config.toml
vocab_size = 8192
norm = "rmsnorm"
parallel_block = false
init = "normal"
init_std_o = 0.00237
init_std_up = 0.0146
init_std_down = 0.00118
learning_rate = 0.00266
schedule = "wsd"
decay_shape = "square"
train_tokens = 394100000
Each number is 128 + 32 x the weight over the matrix's rms, rounded and kept within 0 to 255. Layers, rows and columns count from 0. Numbers have three digits each.

# layer 14 MLP down (transposed), 1280x320, rms 0.107, rows 387-430, columns 0-159
090131114161099098215124102150140171158088145161182120100141123147108190120105124126104124132114109073196090107109114089139143091130097177136174127062165132167123149128142121062124105089100114104099130154163110113084112140129086135105154150148140147138144108127138113162144143116151132138193131073126129086088131127120171117072125136153137151129108112170055153149124115140126149215131160088142114167127137129179091107099129118033110140128115110085128136095149097156185180123102137
176047074064149103123130141122126147165142082133117103122133130129101161141141159163113100136158146135039133196175130082181136133089046148117117213075135103227121159150133200107136136132151098098167125100129171134151136159122112078130100181171060137075170143112112181129146151146085071115155145145125175159084170193115106109097115080128180110148121154140157195140112121118156202086146135122119118138093034160119116083108123121141113123129121135150150127150083159110123146080149112
154116123149060119127104101099107151144120150103176140127157129130144145135138125137149107105111134133244111121120137165042130098139149157124126086057151104130134092102155155117104129149127079132124139134105128123114146130176118132154138068119119105157126129134165138129132129111118096130176153118116112109136138142115166145143214081090097150142125093130106143166137135075141108110161144159105127125110085128164067154120098160095144162127086144145144152123107157134145120112166104
135139138115176157150121100163074123176152119084112126082128129099108108159148126165133115114238114103076110187093095142143151141144110120143140169142098150115122097109125128150154178150115070106128126182142113084141137113120123136181155093141157119134157157148149041088046144150171118140134127123137098095129140163131095145094146097103148115069086117137082106107126107120106123116162127123114161128125134146108125051109105165150039168133116105111134153135122175053122140073076106
138117134132091116125102102162161116129122150128191138103132141119129154133125112140133105137113138143255131131137141123032165112123121129135122145093136107152116112100117126155091110123141141131145111133105130130098142139157135138134102110127120154137122119123103097120121128116102118126129148131150132106132152123140165112123121139092122136111121125104092120134139115065129109084126106158138122136117136119135089121100109153107135147109140140154140154109133150090116125148137132
141101113123134112152165173144112092090141122173113119103090127122124101175086125086184130127171091124022115107124154141141104116159185134175141143129095225110101136129147127128134104137127128108118182132159186090103129115094214157130164130170139141122139123191164123190114106108197141121182068080070127158091179109159123101115110122102132143095172105155125163161159149158063105112147136045161126071128148142126152099126126132138094099142163151132109144140108133106123158113155153
090044124114184082148113091086109095145111164114098141158059145120158090125164206128100109101104164166069189179156122181141141090118091202104152104150159093150166179170156139184152076133155105096099108145118093166105119112087123089158180148206147137167147120179119148147144078059181113174062108109087154114167144159163150151134159064082088140158146105158172109143130093141143099215112100148167204104122107096121112144069155138124090166133186159086153077099098089140184145125138169
107127103124123123120123126154112147068115137157162120097116119116172108134126149104127105107064094148255130135130115117137160067140182172126152065121120114104088083130141118165083152150142152089093131112082126071128115161108107083159126152175112151114081145116092166099106132171130151091070126139096143136100120110125124157110145145120122171117102132142171138114158049139096111149194121128085147135138176111113121150158096094133077165155162114121140151131146106167145142164142145
106131159189113169131110093158129119146094105107106125133106115128114131093104102120124099166163086160208137062077161084142154080145127091110124125152118124135147082182145061158114118115083151150129097126085099098152173119142164124117116121114155089120128188071189129128116123092126139117159122163101134099163102157162158133152136168083189109087107082149134137117139111119087185074110091150139110140117104143113158103147101095153109141115138086161113086127157149057120094122154122
056148144084139056144168084157123154149151148186087153104150111130136123128192184107122106105111138099109137158091141154205108173157152087106151120140106097132104061147126135162111101178181107081148114158140072118130163167120134058141082123135176181136114158090099128136171164171143129091080096079138104135110121061101134153148113123095162118150136091095153113072137123096135133169137063153055124139108182167174089130141107132091083175124123099150085115084177097097183124133157131
136120141134078144131112120176130148147156164150185114102129132114122159112147117142132117143097137163255133141120139145006172108134137124124123131072148106157121127096109118136098114151163151138135109130118132125117114103177146126130101094123130144135124097142117098102113113104147126137143125125135130118152122131129161116131137132075110124086136114108099124135130126067122134094132112165142121107123140111137086135122126140107139130095140142138147137105111153116111106151142127
104138197130155120212117108109157122159151125063169180213108071101155081133173123163138171080123128080091067119139184100082146185127119112158160119206113123113107159152041107137120141121145137098106085142131124135136125127121084076153132128106136164145115104101151169151164155173154105169146169135121095161172119086176086125139167101112105129125137083108162095134106142091155124082081080136146123123109155164128160126071164112079102139144131147118152127150164131107109130140157147
120141096137165180126181199147151113098111109113127107099143105124162123148094128143098108125090113120152142069109129114182077065172110092173117149103100116130130190107129140144125134129160152124132118173185124195119126107111132129128108114148109095143166102185128126083166127121080080144118115150139179169094110174124104114126164114107123151093155135114077143125167162138111177139114163142136098115049134177088124149172133123066149107138118149148108110130139126150141112100085096
117160141128104142140155123122104124116113134103152084123138156114131086132164138142150093152134123093093134094162130131145121068147122143116089111175071115157112066101150150103130166164099141042185118149094128128132091138074157129151174121081148082084111145136113151128120074120127140141099094114134109129102061129138139121145157192213113114112117122106176184156133151125147100137121129065070159143116134118133157136153132078179151133188160144098185108123104143202130126140092120
078114153110085110108113158123121151120092154085150143152139138182176089093146148153114145120102059144100168148114197095153059205127103153199103187115145137105139106217153182183133132152169110094146163108117110173117127025159115174179149103165086122097129184120114138152144133113175144111114112129096158126170177124106043077177133094165145115171127120130176161091144151140120106156129117174110103112128140102114114182161112117171100163146081130111115115133153110140091109124135093
151106128107143098096067152142115119055119161037117091129107143103055104148144116127182111187080107114192086168132207126158111099173125105135134125140121123137136162056143075134164144181144143142134095167140129113136103133166065153134100044113093139100105099164148122117146177133096142145108132102122155139045123133084132166149146147075121144153106150100092127136083178094140179105107124158166131110103129120120073130165115151067093119118092094137099164072147106163120144132128142
053181135124077077131088098112136113055069145127027152052052124126128089113153131136102149101151127160053131125110145138143099053121095147058115145141084117112067126163103150134161102149135099142124145128113090082198103162109069154135114135153150135166069192061111090102119169138151125105103138112126094150122162196112130143128099128137103109075138140141102153113107063150212140109093116059110140105081088145116153163124092095160092141155201087094068071102152175123110078091107115
087103130126116144139134125119101148085132138110163127133127126139146115085127147174140070143163106166255112129116139088132139142136190124108087130140124119151147093141145157179143132126080148146139134154094118101140099161110127112130181129183146103147152137106157108104108150092152110157115150146162102167158149107195097137104148132000098142071124089120099142147155048168135130151078118132169139105155113062109108149144106125139135088120138090112125148110127171147069124102119097
107125122097145157196168151137103083121121132106101132128115130110152121126124194107080118100165133094050118065158139135134124063081124118119074116140126124108127095101169179116127107104101124133132104083146102108107136125122129061196132125159124194132180095151064119137115139135153132142107115125163145155114148108135142134092078142113132131151136119156160133143120192124099090141105140084143174115114142119157125064111120137092011133125180084110097046105134110111157174119105163
182208220109147127170128095142094112079127070174055159107078116154061113109080185131172130096142092161059135141165139132099128152103091165075115129158116098137164126146087117132132118150084191106104148161082130134144116074029118162112161129152194135142112153135118190161124092129158109144130101101175172122159145168142119093161000175126142116115135059132144213070075213084140193159092176083136120137159165103159090173117166107160134121120201105141152146134108107091080123124123117
094066145150117111079130127125112115132114159129145083101175098152089147184153152086110065106074132136151159104152094088153139157146134139108077135160088132117118151142116149111124152141152098109110109110130081141087146107113137139109054152126101167141132119161147100134106124090122128141165170124148121105062168181124165137107157146171092138150136151090157122140096171134088135072066130111152154144158150079154089111158131124209104145129125111115132103140099146171171146117111100
141139154143118155146112117150113111115121139162153107111154083112121141144126137129101085122071135121181122096129149109104148114149123163143125155077104117134120132119114132140124151138138115118128121157091131141094162149158117121100128133117093122118105127163153135135093113121158154138138097135141132122141097125136144113124125160059114139120164101093089115079181108112116140074123123173112112131141141145134136123105119167141123134148143136119141143126126134084119104086175178
122096118079151106187169169180114149114102174148138164186162110129112134107094084117122132099104161114017106039119056118106166140164110144188127145159129141143126164156166180138146130138136058163110098114176145141128097120218140139126147096077133168152173116094159068126159126082083140109159141078117088132122109146133102165166123097236105147085172129141158115149180199161166130161116119092095134144185095135158140129131120138156113141171122148162152145123110117128109126105105124
041075174118162121215138154075100132084133075154133089124115152102094096193133101189139171151151122138077092150098121118164109121114131047196129133147147139119210080105078117129106117147134140103128148152133130144124119125175150102121124129082143138100156096092197117112069119134133177171098164091147090152129133114098162137108097106168142179089141126112063172145116157104148095145084141149083100091128116144116123077124158122228133112191113159220098134110152099168118139131124116
121142171124079114129152089107102092093138125139145184172062146097083132090087111088166100112081155122115081106128114122137109113109030110099189114121123096154127106160109148200151166135129151131090144123116113193138120161161099104124155141176046121088117107101119194124097092129131124152116128101113088166133097172149158141104105161166088126125101159121156161159112196140141095163094057131161132143170106145160120144180114082127082086177072109082145107116117050122087043104154136
143128125063116075133119184157116125112068088140099080119095128140095140116145156140073123088166125121083069186110147102153100121138124137078120087147080097109119159125132163158167147135120143070147170136128170116104093149082153077107115086175134080121161120126093109152144115118121124108131117135106137114187198121178048150076163136189120154169114082119140139131089125150178124127139088152143110116106091116116183237110147106093164108102108157118106136103126109146119168153094129
181101114121099176156116159148126188146165182133132138100176160149136128176093150144146117175190087147140132105091152114144087128169165139103084134129085121138114100162163135147094123100130183134127174201155082073106165089139094112126164105136099168134064140140155103069143094111161116111094188105171159146156157079166122091208119146116155177142168132123067149097159085140051130167125146118114106189099189122057162097050123124160103211115089129173132074120116135146138178077095111
154128119124122161081141102108142148080138141096081161208130127067199149181131094119148098135178092127160151158134137141088163195144130141127222117135141103161167152138095108111136179136147167137117114077096063115105126154125081131123145139179152165062074122120127073163143089163096139124134119109136142140135131162153145222134057102155087123151121102084115129114181182188100119107061197141081092094169114149137165118113151103094055174120103175155116113154127136122088135206098140
113094119114109142141129090115132118133218130136108078113112145116104143106141141126123150157119108132232136154123144156161092134172211132086145156133113128143120118132149049089112126176095116111141090118164091094083165146118076097145122115117138150095102134098162098104156121152140133155125149139136112146147115134133117157127106139102101161129095114141148155155128135130127167114108159144138217102146124107147155169161178124109099121110163133136136143150154109200081109154099154
120185116134133153119147129139147137140112110133140072174114124108091107095187052119144148110154156144122086063095213117106124065156097143078183127107154175175162140168136130123121150143105127097128141123161141122125104121086146130083104101170143161107096156072092078168118115094161086117174116164076119124102194130132142157065146142082116068115135137143163191138082109089138145082120149068100150108124138149156129100155136118095129146132160152106184114128091138125146127110133106
096139091089120081132173107106153161089153110124138101122136128098080107155152163174151090140095100148062121133101116129072155090095071103176130110168093081158104150156137100145104104105112056136080143054154109103102190125137116055137064132142112163122132218133148101146149137099110115164070140110089177138148124136135108122166136126122095134125168144121123136123177136090116142131140161136112190136120151155173132061057155149063095135125148188122122099111109058082133071131161115
094072105121088144121104079140130166139179161102079086096113082124098156112090143085105110102143133138061151114123119147130132115113185117172098107181120102149119157205143137122138191136129147092143135145127115103134114114178085156098094145128133096122108163133092115076121132098071083078200128119138178149214103109080136097112187079081110117152106088136118115107146134121092148095110104176113111111144147120113103104163100113068125146159131085086171135139110162110103114119121130
124128188100126138134139139140132157092137132108096157104126118188103129143120129092154148188073120155167169204120123149173117091154100110142095146142144149136162152125133107083113159091146131128076103181149095104117080121124096090126117168111097118141145180155117116121107085121181172180159071185109185132084154175144130174147097141109131137143093063154161150070169152093143160101146143177113174167108139144060103144159136102113160110147129146132136122089109125160095109141128120
092127066121094127113141028182096125084136153120086090149159163142116075092100114134119130112111104093118209120076079211135108148145155084138205120116079166101167174148058120141124121107144172156088066123192100172162123084115139074101149127163133152105142138108076111117109145145111095129063137111130180144130161100152073161140104131115155105164097121163160100119198096164143127126090124155128023114120096120123130137150055126153113111089084159141156118134104116098134073116096156
151131105052159076162155126158095064104170108102053185068168111118164101135168118172185144076121159119113126130106170110174130146191112091153108145119190157176125123122102118180180145145155155091079123175146138158159151134092122137227165129101167138191133108147147179118149136137158159147136065139144104120058118152186117114149139163081178152169124101139111123082148115114176179158114139108143155089188114081122134142158158116115119138141191132154172106107084113086122099079152157
132123092159069120109100115139088137147177122112086108071151091095133138143120138127099151156111129148133138156177173145125130103179184090151091127119178154149111096102116149177118130127145133145175116146101163082146151054129113118156083157150110147122146119083104129120126086163090103103087149149085142101137158078177091145158166129088164131132129114098091111155132128078139198134068110087142155113112127148156135095090101133119142093141125088183122154078155124111117080095129088
132074089153117095094159130155147136127131159147143104123150142138153133168132094154129129155183108137148117126118153109173131132062120137147153164110110123151121077175102133121107096090189206180158153128130144139140147046090121084112147108149191131132131127089140092097153127114138144137189073101141081116132090073184086167106099143085106155071169141105151112146128079144133105085219112092108103054102105104120093043123120077135127193116162114074100129135073113096158137062086147
152109137094064144117110134096132107108134137161132123164121122077143139118114108119104077113138074111067094086113109167093159088135156146155142086154085061166187121094106128123146165121134139131151086148109090122097173132117117142135131159157106128134203101126154182123109129119139084082168157108144149053128108156166103120086123148155118126131142163143067112066156187160121086195107165139100096113063137121174122125124151089086076168142153069082126091154097142178152167178080182
133110158051131110106106155208166189166105167112114119095163148104125100126119110169106058094146078141110109093068128114096155154116092141094098126131093184147128084091099128126081095122096111154126116173134226115136171185084081147118196172101148076157213121204189151176118186160110120174200141122159188176122085123115116180091194142167115098204189139058130183092093159148153231197125126110093074112077115147096154087140094048138098105237137134102137152165158080117129113078158130
095103127143150118144154085124151104168076055093166124146128081093143139106098092149147195121106177112106129133119102103124108118148145126111091149113156160070169096153109073062163186125133140069118172164170104199116175148127106118184143089081122067110091137088120127089110065123123124147103141106144132133171094146103158126170085169242147159161144114117136143113141130144123161127154111143103132179108159134125073093104166134111096116133099065110198145171105145131133106162068217
025148109134126105121073100123108124126072117147112156075125132169130096146127154127129160077133084150090182092135156113114152160155140133115127124128114137120016124172140124095129181084135113141134193142100139184158097111124178111173163130108143166118154128137140081124163124155069087131159067169161149170124137143094101053195164121151111158111110113120123145143145119124186110106137081078108116138091162117072121127153103126124093083202129111151148092202173145142153072139142076
109168108162126123172125161102133113140164151176203175131082108096120096111189076128126099136166163148170132084105133161113089121137109115086154162090152187093120137115141102147124125131152105118147134123078103149106164136141194129107176086077157110141200120142192148117123135080119083104129144115124149116182093138148166167179168183144144131121167166173099135104167123105134113191079103106154139089151141098114165138163112108115144108108101122115119161130116163106068107113129094
164106139169176115103108168123110090171117144068125061118155128119129147113160108126161124048090152132183103110094105120138149175099098121138140115152125086131129124148113142153123096131111087171101135128130089089117109170122156144151076116118125147138113127088174096141112152079135134142163181110128128132142116121113165101157129089082120136101139134090137145176160129121104109116115133137174130128142153088156133097126144101115137168123180136132095146133118124125120137088113093
138107124122149101150207115158086095081120118153156092084180098165153137138209140130133146106209126161118160164039121110095091094150166151067198156148092160119079034072079189133184164155071138151103162138097100145147146109127155162194140148120114122095086106115051151135124137123209134188134069098092105097168122164131118163184077123167080144152125165139139135073125144120157143124140160119147121064081124125162096158132072114132131079125158170074109105109089151167094151097106098
# layer 14 MLP up, 1280x320, rms 0.126, rows 388-431, columns 0-159
141108096160105134186139103120149167135112176110108064162065130168154116057108122140125130121153210162113077156133142113134097137138130145202133164121156135155110144160163142115081149057133097079136100133150147097149068108161156148102169162137075133111096139150154143089143146136084153108138130054199108164183156135100179133116102208189138123129115172104147148140145125077115105117162137121178128110132102162114084156083105107138207181123122135152133095127172123136093134162033118
103126148135128159118116102148145119120135130105107138167167130129152117142136108147101166140145142077155111116128129066132157112085103099106102080169115170134120097202095101158106105147110174141109155169148115105140141136072132151111072114103108110154104160161153136230096151125173109168094130163078111140171159132093139118127141116143183192210104088121185173094087087139157055105136137114174127167142145129094096128142110145174128162077104142116149157106141148083078091153121126
131174089138146115109211207104202156119137221116156156085155125164099142149100078081110107150106164144131153131143128086166091135171187094152130165147076119120123107101143059109129120116198080117225156101153129141098117134146152138150146151146171177072151163092135155154128096129129057104092111179164138143158097123176193112110113127094170149116152208134081128183104150149146139105052199116119101175097061099125130128146125114108056113104131170145106133135143125174109213083075208
135157124138141110093166119086140148151114071079079152175156152150181130092128107123146149142128120091142136114140098117124119158134112140137098100168096129150120104108137094125135096113136133159099079128124138098158111117071142147140089088165089132089121158110147152116181140130122103167126101091110112135140123091107099089123112076114101141107082101115163156123109112149100095127107197123163109161152191088147130087122134098106132097135151090077096116086077124196103103137161166
140111148139091177025067150138080061130155114147082057146077104116107131168145163086181154092164106091137133106145142083131100120095116178158096090137111151152228106132167118139178159159172106150081134145148092188142120152078086106111148152163143068119145151148138132064183102046119147132158101073144120125101130180157151057081121160108105091080071100094153108126159167125101171079157176164176104141106102165133143141117080182170129124091135118110149194115201095120118049157133134
122123116123144133092105154038115152130145137147162192171098149119128127121119169132144106144154158090127135071150083087098042187101134174127121140114113116183163140110074149127102117174171118146101109173134151168109103138163125131174156132127101158139194080160191188070110157130176086111163142169098179094102143153152068083146148139106106106101163164100087155167065113179090161154088177085130112138192148105118153203153106150113141134098177125144116152135132112166083052192151106
096229101164104178147101140099127158097118123131131129082124182116087167084070134190059136121124154123181141123096121135094109125105076159074134197172153097110092147094194141111166095093143156174159184121119109153154086161203118118136118084075138120102075130137119110130123139157152132131132126167092162113176123099145138153115152115105132148141101093141110062079148081137115148167153165112094081121089095124136149108045063024182139111147138141079099119213110157117145126101109141
110145113152137130114132159106153129148152153152102166106142137163148118156065117163156093069160141097131101089173098177058161142076158114162136086134151136103153131119125138061143161173147167103166120155112070132123088147162095152132146228162042124123152125165121047137155100135073155125122145058064127178075172101185075126124162120147076151149093145118140097102132176191130141129107128138190079113112182112141136115198096159124120093097112172157143123130162124124149171142099169
095087076146142115149133133131121164138143151178128129113122133135107073181116145207095123134168149100122128121086112135115105128035150142083103138124164092101141077074149120078127153187131184158146158165073071184113105077116158128158096113201129112121107192128124179175135109069174143170110122112153124121117103168152141104154158173124161105067166119171160085209106175159138139110079179138120116161151127147127095096160108121159132122182133125196146083067184132080155153163127095
107147061145145088156117117127092157196136071111097130194155122143121037092152121135129184136157129106130172118103091098172141137156099132165101121190119150105169120123105127120149094133105148134090142092134148140088096095067158127133106123208122148061153195139128208061103127120147117144089112109118105192172151115065094097161152136085131146127130095154135114144090058164120019128116158121210141135139158113134115130104092127148155112163104125056095123110106137090135096144113177
150165108131079141092115136141127101144109098165110112133181149103130130117069086111157057150132126166085196098136085176090095081121164095093089166117108148156137126146192130133145119146099145125110140134099183096020123155099201094036109114120095129117161120131116109094094110158171168156092159140126142097124159167132148118129133161146149150151150129104143126063128117161138144209162144092139117106120170094106081094192070159126133091144160098112118125104082088121156123177066118
081132185083147163087137152107077152130140174166138114046134102095062166094078124126161114134130175190112144127117113110155102066093077169111120095125125163116130131107116088132131102165137126144136132157119188112102079147096114094145123109125147110121173078031137099117111136118120132115092117160139106137095255159140047146091151099106125122084080162136108074085128119082129143093097103137154151097070049109072193071075099166090110128140114131118124093151086117149125143153125187
107127176134122112117171130121132110163104097158122158099127162113090118144145108132136123132151148134131136123134150119158134096165148184134057074101069102147130087109127148124166170101120128105103125119105138063122109102168136162123095087115168168140131169117145091142183187123130167106127124145123130170132137118167198085155106074215106100158087117100146140088142146162182118102233112099168156144094132118105118137159125127122187097064083114140126144123104122121096079161141125
104153091193174141147174090137108128117077103176119127058164150171103176146145122131116125127121140196078106122152079136124119102129112082114107118095128167134107124063126070172137144106210126120103146096139150149134164123123130130028107142076145086098086114171183121105125176124087112107113167109148162177138166184115141188121113123110116142156115104123131108168097127099174155133147178132167139105106134129155074038100119145097142129172160128088091076077112070120126130109080150
075152055196080114148074154140123144144134134150081137111138175158133067158177120158157152078146131185086107061156158114141155106154157102145149148140078125119120072107191043109102124183149110169135188146107145153226111182110134108076074120167158107171149108088096109143141084144156098061173149127122059124157073142169143111160147180135164132075148157110108136103096127085082090163162126143089147120179112117185128179150123126138126108152169151126154132130131137131135145097114154
117072051148115126143128149035112118114163108113182168155162124147174171137120111141166122125092124117151121119159082123113048182100143073129110139113147121156147115153191148182108160081108098145116143130111143079140142103161145063073157158121165117131112138142116151099177116130123050136171151159103084152173158107143142086154197152127130119113161160175125130162148161113144194102130172130117123182061158103117102137119095161120118154127134195128162078107149071105124157172112119
133123133121148135120174103122126136092100141141109157109179129155109137143116137176123120155136102086171152160147114103157142172171144098111077130123097124092126135245150125135090181109149158153178152123143124109136170051081181135112089169149147169138123125072137110118112140155144112132058134151064147118106114051106171080098115138113118146096132098147125121094139033175141065102110080206170114053112116114117128135097142180186164131135124173092139165136165106150114165093197146
115108130134106123077166051110143092181075131111171196087151095118212137120083132143126081145114094107156094137151108087067169127181134139115055065070105171113153103086155090143150160114172093121175114100144089127075131104138177188177181096165162151156130092116143148113117142125149099107182122133168119118091134102148154111094164159143096097072139192133177159133117192113108153179125070138063135154117199153059074183147127157176117149152149136197166183092203132175187144105115185
154123098119149150148160096204166137149114097154177088185158167127168134146155151128129104152141102135176177115113150158154096141138126081121110113120155168156164128070142151128075099149143143168141080113128086090129178061170098120199104111135183100159132125176134145115115147172089098142101117128112095154094098091148140088130191148170152103114177140142131158194155145187183177135127143123147122076090135106094144145153110133072075118087124158143101060130116092089144077145107104
153171104192116112116115123150143127157206122161144118085138095149081127101170127087114185115157159137105103118087134133084076150102117127110152105104129085153045097109127119098100103092137111225100157113118117132105061141159119212099145092152148086086095095133110120088137154109151185170134154194146106157107175138116167127109118140110198178128122148198045142119154136113114084121137113092105157092146127105099135161139136126140140153114175116131111075102167156110131090107150121
102141144133098139083154112114143143186121137132135107179129137126184136165104092099172142113143095093178100159160131146166076159100132114065164100141144109149095110119148107077137054116160096097160126110191192090161116180113086141124168147139176136096124075059102145148131146128104116126172089097133141143095157094065158173165176112193125099132111125149146117111082127140138111110157108150144178108098118102130107117112137167164101120125150137125105115114143101160152086073162170
103096150135113170134122159118146153113106149127150124149130092210132119099141115178110106139097145148167154132110182138091101171132096151125074109124093103143134144068126181104074069121087137181112089164114152173136107108126109139185129095156132054078102087125147156118086164134139111145100144134158125121128109131188139121119157150180137132094129135151127084105124181150176076119139105049136127174139129151158135107145130137125110144109106136142154154134188144118135090058144091
167148123160102101079169108111113130116155177134139127106148088163166134107089088142132114133155184139118174128170097180174150121106154177135118152172096084160099121138181155145139149113162105101149112116163218117061143143135111186151158133167129120158118138133093140146166080148148134084135100138073156098143139165096114142149101113146069112123148080122144139130154099131078126108132155129149124168127094163147125124158124096147118157109161079135128151077098111127118114071149129
091133050135127064107138109135128134117061066172145150144157142129137152166110183164139109066204136083113120110129118158092162102105193168091106135129191207116091108085110140144077120214133075114169143244156115043066186114143123132064086134092098115091106116092082142116153120115151147135123133154134103123159121131158157106141109145112155103133171181136099187097090090108101116151149136143086099154132141111098105077158106138111109123078148072079197140147135145122087097125133125
177108125211089116128115090160150129106148115109107146147091163136077122139154159125081102114141133134108159094193216143116113117159132099143063076140099166161135123138064156146160083127088099164160057183084148222119124169128135079138082119081116147101097119113126140095084185086116085128142090120130108131088067118114073152190133142104174153149119130153081120112140173149143163133151172114126152071132108114126143138098144125163120129094091112141105131082126147051104116154162167
090179134192094173145171093093132153102099152115135144130148089114152087148110134147104116147068164111131133121128135219111168095118118123158118100130137111114132131113176127180156114148129137161096077106157154192140079174112158098192174094135139125166183078128169122127213202030155074151170036122121084194091150162088141145118117146082102123078090107104121135149117126132114092095168152114133120126163062093074112167231186127093120135145159170106158069088099133052105149153122206
132177100158138117101113163136144100152102144115187123055145133122196133192094192098068108119116123139089105068157151148125112113124091124116058093147114077135126143117182113099052075129128122118150127118126168185081124150130130147170136108064149108068163154134161121127145089165147113104119138101136098150134139117141166112112139152135131104067096137163132156102092124145156110168147105078107146176107126148147113161192134126156103104149120116125152139108117155135132134125135131
089102126138119164159098068155121128159147166128102203140109159143096167140072085111152165159113148104138175086152145127086130127108129139173109128117196139133166134166149113105128142086187117087194219156122122150147111090083098158144131074128144142135106153104142089126103130163086112080122184121067127138153119166192131118104166176154147181082129106085145108098135036111148101132141114115160105121190124188102112126170166051137132185113096065093181141072118146120049102150071099
135084074118159164102159083057105090123123140149060113110170117176100112154075148180169096124129186153089146117194112156147098106135151226144111159118154124138128133083156085113144092185138131159145111094114119123156124136128102070114141119102164083109096142110138151133117137122126148096099125081075093125089117108168192173177107113125073191102127154132117153143155194122102194069109129124098181115131149143180102094145146135129156148077140088136128123163148182111171125156107161
142119129106086149113123151161078155128125137161155164135128094093156118109110119156137100127130166129129135115173118134083052076164139146162147142120164183151065088128115115137119096117114146099161140190111119125100122194094148096106119104101110122101121028111150147110145112135170114086185158135135156093119081180120153127129148106138105142047123125076144108139175125090124118135125126108148121146131132090119161131128103084124154097145101163161170166112193169116132120107101103
183116104116093115140111116090118101106098124178181153160131132131093069132080159128080163138150130095102090131168102092191127166119143130055155098133092096098085110100139135141147093107129131112114132118220094148142138145125169179131120145154120133103132076190137111118129204186145149145104155132149121182062154096171154103165127146155203165098132143133109141178128115151155133147164116110157074164083126049087148061063104141137159105115116154139121113095148085126094069090111096
131119113124142125198083196094131083163100101157123127144110159135135163137166122135091166090132173139131114113136160118118126228100158126130126137103127124092123137131166145135178097166151137118148178143071151121131085133163171142112133134142136173114156099148141131137147183145131120126096131081094132107121115099191128186139148162118172125169159178124110078145140103093176113125157171098141116132117119149194195112114147107119093145106124123142102155046104134055121177130137151
093089168109171209103084143074103148083127069193137147103130150139128086136171143127113166114090100168133102109072120116153179167151106143095139196165168111101150074077144129088114149176136135116136107137067095208111112093122155157116116107132130164146081101124148124092137141087107139087148078079138121161175173115133112090165109117135097145138144165122140111176108191122144160101096108155195175168147078106155052161117151163191149143161166122191105069099078140076077139095068144
154117099114087156149112108141191098153084179140164115157167118150138100086111134060190130144184160060114134083181076115150126092075126137156107129113150110112120163149145084182104110103146146120133177101096084108075187151137095181083166097187140125093141123114123142105124137165147125132114155081103138138138156157126131145101121065164127097111130138086172116108140072171185083139110165144141122126136136106125122151115078062121115129142111113107141159160140155150164104150107105
070188134179099126147096200120180140126102155131149134164086141143092107156056142165120099100155137114100130131112112147090163163170196167150135113129164145103165109074117063090138119153106129166174135180103098141168099109169135195148096117100084164144154100147141139177134109112166175081139100090121110116061084116065150105077099136145122125102154133133108136136088111139135088075154116104141119142121105123131148087122080138166159104149125119099101161148157129152098115168190153
106132120150091222085141153108141153116124115112132078127098070150082110152169127141118064096144129034163101115119136120117100131178143107129113091099101093130152136123120171101151156086098140131146119107161128156129093127163133184124097134152152159127124128162118042183044140105141102093125085186085088091146121180150082122101215155105083101156167181096139083017113118087129161107114071176161152100124146105067123099120084125111134155113123077087086142139146180112136119093142122
143135101154113133135133145096179123117126121146116153192186077182172123092148119142127118142110110136126130146120143127166133083133049142081115167079171109153115093099163124149161154105150168108143150133118109115065102159158136146124197078113093153059088166102147181129158181063125201103123114153123071135077103096116148155148132118110149078092114114079179117179132111158128142131108134078161141148184057119146119175211095158163141128153117096170140210152176088106178101119122108
095150114105128127166099148194188097110121144143152117142090127182092082096111131127129076131072085138136154109105098094114103101139178141077138108125133126145127086164064114127085124121118063140118110087084116096134113150120131161143201083095092175164127105081169128162107116140105087088144109154119166188149166102121082129102147129152155134144169107163154130134073150172126143125095119071158106125124076074166103114110128109178108117150112135130170164084164120095112077104146088
117064143132087179096082145125141138149166096089101192074143124148092174156147142145157157157187123222088082111061158101170129166205091150170143052080126087169160131145122157179116100116100100138154107124148138132100113101101140153098102112173120145164137163092117155115164137119137112144095188136169114127145081077137108105110162125098152176147129175117126146122108105116106122099165120059147106107121120132102162141114127072214151102171113084137098128167158141160095108107195116
144114114148168158164191135111067141224157127125100131123142169129085101120149231132113172110135110116051163129166149088189077159134069135084096142099126129120092067115147097109078187130131147172123093069147052157070136121127140057131129112151081165112148118118167050155178212127103201128125172147178157118155135059184153127164146122099127122097141130153159064078122138136160136101164148079117144140089147151126194156134117115116147151104143109131145131074158142070159141095106134
092179165088148142099129096148070110179163157120139117172122139103141098128095149107175082108112148122181171120077147104202111129097160031113085112159137113151129131130119159087115086103078076205122147156111112106066169110152153103142116152150101122127099154060158147113102145133130112163105163117159124181136167181182160127118169161098134161146065162134153162112147203114126150112132159145119182093060191119187174122056138096086199145113104136140161141171138098131112076118100143
139133106111144108089082099132153164170171140089141146103191178106110106155111202123136155132080123111114127076149100189150084090077138085102164095073150140131090135108183139079160169143125092130178104216125114143075119159148117125115133127174183124132123125122087109112120143082127108148139156194138134130064124164126109085062086106131128171166150184168098074117163113127075099139155123111133116133119121159109156172130104155085161142150152160120165131128171163135150097145076125
151139113117177087127093104092149121148181155172116167024127109182146186111096075089163133143071142097125145112152117136121198094179067140151140130090136114117112076103131040149122153130210179147133163088144131084155113084147174068069097106152156098081068117110106166103146165103095102137135152134100099096110198158133116169092161194150113114080108140124120097114156154172149162101084164133102132101173126129149147102148162096099120122078113143133107115114096141190094177093136121
166097167130130205131107138111136068125120184137172165123144183121165113162065146117203163206136131146113139116102070115133073203081116138155117110112151141067133095165084114123155110098193131085194125136154116116147145178103154167129243149127171132173198155134093121067182168091109026104134078152122138113177134075069105118168158111116118113109180125183080190118110167186101101138164166144092156123140140134144169126177119126080098133087085121138159142170138122164207127120140108